config.yaml
n_layer: 26
d_model: 192
n_head: 3
n_kv_head: 3
head_dim: 64
d_mlp: 768
vocab_size: 2361
activation: "quick_gelu"
norm: "rmsnorm"
norm_place: "pre"
norm_eps: 1e-05
positions: "rope"
rope_base: 10000.0
rope_fraction: 1.0
qk_norm: false
attn_scale: 0.125
bias: "none"
tie_embeddings: false
parallel_block: false
init: "uniform"
init_std_qkv: 0.0346
init_std_o: 0.0346
init_std_up: 0.0346
init_std_down: 0.0
optimizer: "muon_variant"
lr: 0.00241
lr_mult_o: 1.58
lr_mult_down: 1.5
beta1: 0.93
lr_head: 0.00869
grad_clip: 1.0
warmup_steps: 200
schedule: "wsd"
decay_fraction: 0.602
decay_shape: "linear"
final_lr_fraction: 0.05
batch_tokens: 131072
seq_len: 1024
doc_mask: false
train_tokens: 866400000
steps: 6611
dataset: "wikipedia_en"
Each number is 128 + 32 x the weight over its row's rms, rounded and kept within 0 to 255. Layers, rows and columns count from 0. Numbers have three digits each. The size before them is the row's rms in percent of the matrix's.

# up: layer 8 MLP up, 768x192, rms 0.11, rows 269-300, columns 0-95
# down: layer 8 MLP down (transposed), 768x192, rms 0.157, rows 269-300, columns 0-95
up269 091:139084156131175166133112069090179098133098120067147123082126132118115148122182093094115113129132057119107121204132098175114132081123092136132171119126083116126168102163088090144112157123119191134091103139128151108100186180154089158097126127124121131101175215124135149108094126108170183076
down269 086:195134096068129117120114169207136130133127122171099152112163081178186110206130105175154130152143097144138106110059189069109102141095105155144067144128134167123183107113175135132111132044137128089153174134103103116097169076115126120162197113107025164135086118136131126141177106090129137121
up270 072:109113156132154125113112112145128114114122149074056131134102090059165113152122137115082098140127130140141094162140103117149115130116110100134102123148200082129131107139095074127122164161136170117213122153144072103074142116085120195088139124101122171106140132155131175077048146110122130145
down270 073:154100069145152119134119127160120076105199122181130145173134135165127151151067178137105179140153131081125115109091163066133122172118157175183135111195072131104096122107193176165119075080151097152085150108147208146159130113141106127146093156085128124140128086113117140205166118135175091159
up271 103:119160092156186128193130092084151109104075156126155142159093118084135135177177099112126169143106170162145132180100167179123082113142128127161103186063112157125071169148111120144147125166106121132123099107133119156143106103191112142080127075052077129095130163153120125087082086079116133117
down271 100:162041188112166147094173112096120094078143109189130136091086105114143126100119143110131101100077122110184155124138144093086112129056131150074148168109112143119147093082133109138137139108165121085119135086150167090146096139100101138115147123068109139140109141210145151118141157153123161130
up272 096:090106181171147136137071074070189052130078150142174158085137197138153166125135142147148100172143099098126132146162051142138180150112137083143116112121132105193096063158094126148095140145126165112121109147189125131166127118129162092123161203117117074098139147139111155137148138140085131086
down272 091:112179121138102120148088176082135152154093095142075135156121130183153152146162145087077113102127123123124137155100199094090162148154159159148152148130145114075159145089106128137167109111137135198146171095092123086110119119094096163096134094120146109126132119130114135121150181109079148087
up273 101:110133154181045090093107122096144112138159144217097130099163147120155200097122101154171178142080089147156140122163087160139136160076161182131132131093121134134123057170135098115102053171135159189181089087066164195100119120090148116106056107085089128112119111153097130151079191173095133132
down273 106:102117065086181121196143169162127121120091119095133172050123098091125136162095146105160131143152130135081134119144121119117117145118099146157115134127121096126093151070154140125102132096110100098074151159123109078153070131145134101169123068125159150130174162138118097160127153113159126134
up274 104:111142142113165109088147127113117146164121063155166131146124152151153149141100106059118123076143156100100107132135150099145132173112085179069120188104127142097082160095113091089122114077151106153087108172134132151114149127109146172147142146077224091104122126165103127108136108077178073089
down274 100:194083163143087126101174132072126094109139133094063137116083149081137064131134135164171170141136132151174118106156145173146124156118125114135126090154086103150129086126115115133147097147106081140083180084176096120115080114089149145147064099183124143154156153114121112094139133111191148161
up275 086:108067134097127136111134111160078149078153166066097125159125112165183121174185113146088108146139059136103132150096082153168133144143129128179126124181133094110113123123159067094127137195092182153131150113151149106113147142087119184117129106154159132166160134126090090139186168160183145170
down275 089:186132062139107145132122186120173153130138121154092117115155128163173164091156178132188133127076173124166154145141160149104101122134085164123159121108173145107145072186114135171139143142141138128143136082204118164147145121151138105101159123122103161158103145098058158131124078171140170090
up276 091:134124145197140099135146123130114103106152092172165084085126166158124059157136127150115089123177119125107078132118119118149084146069239089151190110121142135100153133133142122151100161187111144145152131156139140128150146154126112149185114165106119150140121084085130122175138112084111157179
down276 096:164143148166103084085085125166111113119094098076077094121085101098168139095131088074126120121131053186138135166085117165101122126097051149114125171138093130110126139124137098092087062197140123132100137122115143181197172115153092126096059092142154124144080126109166114131199122119139103139
up277 105:131093177092105106057165119143148170118133121067129134079161162084138121104165146078152135154085103118104158145026149130140170127126144084108152097098130081119124153094145136108143103104152156095114140121155123176135110141103195078143089119110099117115112110145108133136101032128104211117
down277 102:145199155096135172120094134091193187110119137111142140133098087151092173113160125138094137150095120121115074103105089087102137181161118087148134100064174152151133127118108118150101087131100098101173116117092114132147150065206122114164138105107132097172127205110162105216164178110090122144
up278 097:059117103118162124159179130113177027142111117122113094109064080111090158119169141138145098117101128163091155090168168049166075119122144122178131088113169113112167072134103093157092143074110157164124173093121171115121133131154178120128166121135132145129134124115135134119120035114083128079
down278 102:121078101142101156143126121151135092093145157155139115120127137123134146158123156096082123138144110158151144102109128118123144084162051121144068079065134080098108177168107185131138110122075062114133119149181166124090140191084151103140135117102177091135138138184122159074154169129095128091
up279 099:084138106165094150097135143155099082112138143090151140116140124149099112101086094099149109150148142121128124124134129121137103148122129074114107210133128103190073191076142151106112178055138110121172095160074062073161114125123117127102084121162099157125094136164077063146148148172168109134
down279 096:175117131095150135143126108132233129124108150153106157110137111061179175118161120188132149124079071127096138126148110104103152105164090153123101079104129132086168096148096122108138084104163167148086140134174175161100116143165117089167154104092159114145111118056176146156073166106126126157
up280 111:065162184112154126121131109157169171091130115149089098104128123188088100116084138092090126154120136160131105135103116144061116109144122152145156181156116185137119092114164062137128138216110099118132100076120162144118083157151138092079160139133083140114089137139150134171097146164150156173
down280 111:128143146139092169136140149153135153151177185130136122141140092119105155137138103157147128111165163178142108117153158163134159137135149156110098114151146166148097127145081112150079114121106131098153128091197103099087187119107101144064145120143160103131149118156135134100178103145057126133
up281 102:152189153110144085149084174141144075173136168129199094143099135147131157093134127115138146150171101121094095101160141161163085135130134125113151128101140129138135141037173160130129113113152147120122130104153187170156171143136083117172130131021143142115153139122131122062082105127089073154
down281 103:148154151137111109168122163169101077091115129114110132102100076181118113124104073088109130129172167151138119124126115079170165148180165104193150210074081165160091124133110192090088113158097106092125111117127113172133132129128203132130142102097122128102179166146101071065177126094181162099
up282 104:109168155125115108130144171100108130188171187161163066148119106157117074137109129114140111083128141076131141145170141155131100069103107145084137141086122102158094124151075172075173172138060127174137083102153141051105112150109187136111055063092140132107116143111120089096112093094168108107
down282 098:189127132140105174091190098158105068147128073137090143089101099135158116166094131158149102150110129123130110092183143062105121151138117120109147105142106124155103102198094100159175209126153108167119144065172163186133120134159137146168099117144176089121133138157086107123128121114117114121
up283 102:122086157065091104134089185044167090154156067140185111124126153104098094089060141077132174147109104131142123095118161147125115129136100130178149090135148168111100106108018099161084103188111166122123131091187117123116130152130101094115111098095119111121090127127128176141108129114173151105
down283 100:121131082156114145165176197141152132160110148151131099103088159141108165142137122059170102119073138107174127148096128087095132146080097077124116185150094114161096148156112147061118185157142140139183162144128169108117130152102104109115139180075146074158118092187114107153121153145160163159
up284 084:132099108184122074115148139131114112123156096076161109113153091127087168148100132117116204132133109169140130106099100167113105217156149045178122140122217071116134151061089155120125147149083120088098209151093089118088101089107107101170149132155144133138164121130157130124165110116166139126
down284 086:123126121128127131115106113069159168174154117095112111142077138160157123109080164112155113158112110113121110163128161151079140127107101097136157193179085115183119096096158143163124084121153181101092100159100138143147173096149183063119122158062092121136115127139121122119120094112117119072
up285 112:104158130084168145167116100161163076065071121125143134111118098114102143105118094122108117073123112103096142122117123154102068090084160100165099083097127142141145053105155183136124126085112155161096135183168117139131111120120142142156105094096177168174172144111125144116128151171129166170
down285 119:121118118151154116095186134064150093131133095196084091133109170138121137146138170149136136131151108112091127108157133139192135112112077106082080096105059129144114136149137167146099146133135134077093161165130125116152162143099132143135127125140092105163114099140077117115153139125180133056
up286 081:100074133094100152177100122092138173160111145097109121139117132111091127099127066171139169135077096133105140177111142138046159136151185128142092156136155121129139130149097095159143133164169167161151152114043083198200128099124143122111088160131087193091161087149113117103140171088159098151
down286 083:180136132141149146046140123191162101089190123120117122112172169175125172121124196115172097139141113136181111090129138118051111112118127132173103135193143108149092109127162118159135114183053121150142122103132145138111100123109110148168132125095148141119105135141117164176128142129090054129
up287 100:135086152143075177099111103159114100124175109102105161129130102125101143149103085104042099107128126155149137118075148138146111160107128110121137086182103074081127055117112114124137151148099156173106112118110174156177132117146122141160104139113175109142077161126088052138112064163133100092
down287 100:092114179163148101182107084085108129132125132100151186093116099154103094166149122102080110154150129148062105133141111118177143138184113149140078129149129144086159124142203141085189121117112152146115094171119173113164140165095130113136157067192123147128126162132169072138122059146129085139
up288 086:092147096068147110121100131176186110079205075180144130093145109087044173138121136149174167118143106158111151159129133162145099168144116088088152167101164101052178186054122086095120144093118159054118171134134081123102202155103123146106143142167164165136165136129120128109192142132175171189
down288 091:139143220147141120087172122086169136168143114116130181123158140138178143156161186092122116107096188089099132180145125137113160125081128187156131110187186138166118098166150101155135114173093114190090088115129111120178106103167069156115160063106163132205142135115108134145108140140127134089
up289 104:179139163094060163138107123117093143156149106150140136146163127139128214134125089096106167142108118169089125100205117162154136130135116132149142174151144134117080160132138071158152112107114169147166110201145073166098101057197089124133136136165114187164136053076162109070098153138140124159
down289 099:121138112126162091113100142087175145134111098124132178115108128127153070140109167162152093086146164123126115212146087136104129141113133094139120079074136089159165083127119053115084125099121141138131143086148151073106109136057116065213093095087114125111166164088147131136107102190090132134
up290 101:123098151150089116094086147107159105148111128138134127157107097170147057107087130148132082146066238176165110175113117053169083100107190102131097089171152093096073102147075181145168205152106170134073106122140135106112072154135120114153143117125171144131095136113114109153174132122147131093
down290 102:122135112104102144099158119087119089103176129129136122165114105085134128096112095157140076090110188161116136116122158136132101185168160211096163086116098127137138085116131117180107067073122162104101077142112132144147140132111109099134097129117125130162168144108125115139147150103090078077
up291 095:117161091143151048143121123127097098125156082162158112131148124194121137148087104059090105071152109119118116167100041122133190128113113147133141086123157082131157181133147188158117149166137082159141102095180125159093138119151081117101139066109104138173121128165079110136075126124162144157
down291 089:167084106168141121176114116132139117166101161119089083131105177152220143136131145162157154162140149121151113107156205181119139176108191152106088121159145213119042120130112167116131090108115126126136154089075165138134090115105119145211119177115105113140141166091119098132194101126155112082
up292 102:154142115174134133163191087184171149124120138151131142076064113117136120151127083123105112173126162124191130121143072145139098107098122154117114151137151062110110161113175068119093157162106115127095111222147122194126113142114113089097113185143166179177152140145133110126089126140089105143
down292 097:092141146076121159164132107012065065149170118114166069136132126151150115119111162158097124107122130154113112165116133103098139167151159145141155098118098155099147090154069174151118114133159137126127135084109091026135134153101120154117091091071140121144052131069145156118158149086171181109
up293 105:111171132157147134142143119150220117148117124212153151156134144066130124138111114203155137125143166102226114073184185114142074104137117132147122119151172114092089166135157107094159118170123088169153127141099154138125157137156131108141097128167105125094139132129103130130157153116109152154
down293 100:130099181147148140129168170123097164129145125074116094106120130170168171124091160070125092136101136203101127131079110129125195159125120126092152129078090097112201195120098121166075152121132200101122076158205128121125085161135105137100124200121142122109113088128154129084136110152138113137
up294 100:110085111085121139166116124120094118083160093131175156147130101113101074063161111108122120139086131118148150117094100106146215157103169146108174097167144160144118155147112097070166118158109191127120154083159127124156119096100170109124118186154153064140157126085110117106114126108155171167
down294 098:153114112142106106158125146136130127105157096141109081140180108204160183156128181089149123091163051132081142166101154112160109103172113123151154144080137155110080148112165062136120111100138142126062110094101109165111096138096148086163127103139169134078158157185110093130135094134062144138
up295 086:121169142090138134137130136172104087120109157145116091156140085140123045080154111126096127143112116117074119113122083185173138093151063167150129141099071113108185121127094090152142103172132088142108144168127143148143163173139085171164152138077147176115096101126162142106145183124105110155
down295 090:115102088178141102142255157118135089108174116129123187076124168139173102119101166159161114073125088118143146115124181100080126092125158161126121204124167123109139136084130109137100172068093134121128154134133124073157129106105147096064137075138129110144094118157034109166130122127151093143
up296 107:126089212153151120178068146153186164122134091112145174116152174103098109093098161154138126102138158117150146155109118089159124157109212132201110096124076145149115110135140158185094176087102101124123119091143137121112147136150139112117128087155143159098127126125143099085089152177132134187
down296 105:131161138110089137151133092126109128165112129151185121108113079120130146159122108117100105141118160118133115080125154076135079086130079142151072131152150082080097162141123094134102158158105119055146139178127124131181137087108094137123133147160172144096147138143155107152074153093113062115
up297 112:107135186057207091107144094099128133124184133198158077155083114122085179091175087135060151100102155100128122152146101126096181056150161168109163100128121107168086116097112117120152149120163210135096141134091178158130163098129117161115101144121111155158122085113138136162103115164163155217
down297 103:185111133105125105125098183153132134111086126133137158092122088157083140171076094122168124136101237077130159095177113097125095085142129065119150077075128145076100114100137138126099161136128108062100138152112080118095180112079103093051130124155148103054199156151080111064121102093135112118
up298 093:091113114100053139163138189148135154161155138128097149097139122112080099062130120155121126129095114167164105163097083098208156125085108123128170159094069124110118162161118137132157105134190152135109052150169111136182159163092132114154126176146099187181120080212140158133144166152093062119
down298 092:197125131121096080154113117146179113156160178148114164131160146093192109196110215134132075067087146093146196092113154153192140063088173105102132119121143116166115179124134180154129144115137099102146077156194100089122127131093176060108160180144093111064122148145146173085131136113114109145
up299 108:127139201104095080114102145119113086167113177137090123105176146074130088190137087154115086063099127149218139108072139151162120122123131136177116110107095179085111107150159108152112120111094129114144134145136113145139145161139141118068133131119114114096065058153093119150213098145128182140
down299 119:154120151107147078136172083142140132204124101174091113093155056039155144146094157114084113136171116150095139103096140073130077214108146124074080150064153126093155170089176089125196118180135107121082156105072116159095133132083167111126107127122123159118195087189171181183108172125101090117
up300 106:136075110103095152141144116123122147125137113132144114142157168149134141089106138158132112158129126117101098134141142111155085065116145159128159100163091157086129110142120074216173174123115147135210109185155116098114176105091149081143088161130174134126158202133163152170068115154132160134
down300 111:121092168137189099143143155142120190099081118099125215144164108151059142080149113132083137129095115159140140151152119154167099180121174141106111154203139160092112136132096098118153117170132107157117131127119136134112189160082087190054123129109144111192103096148125157151152133124167128164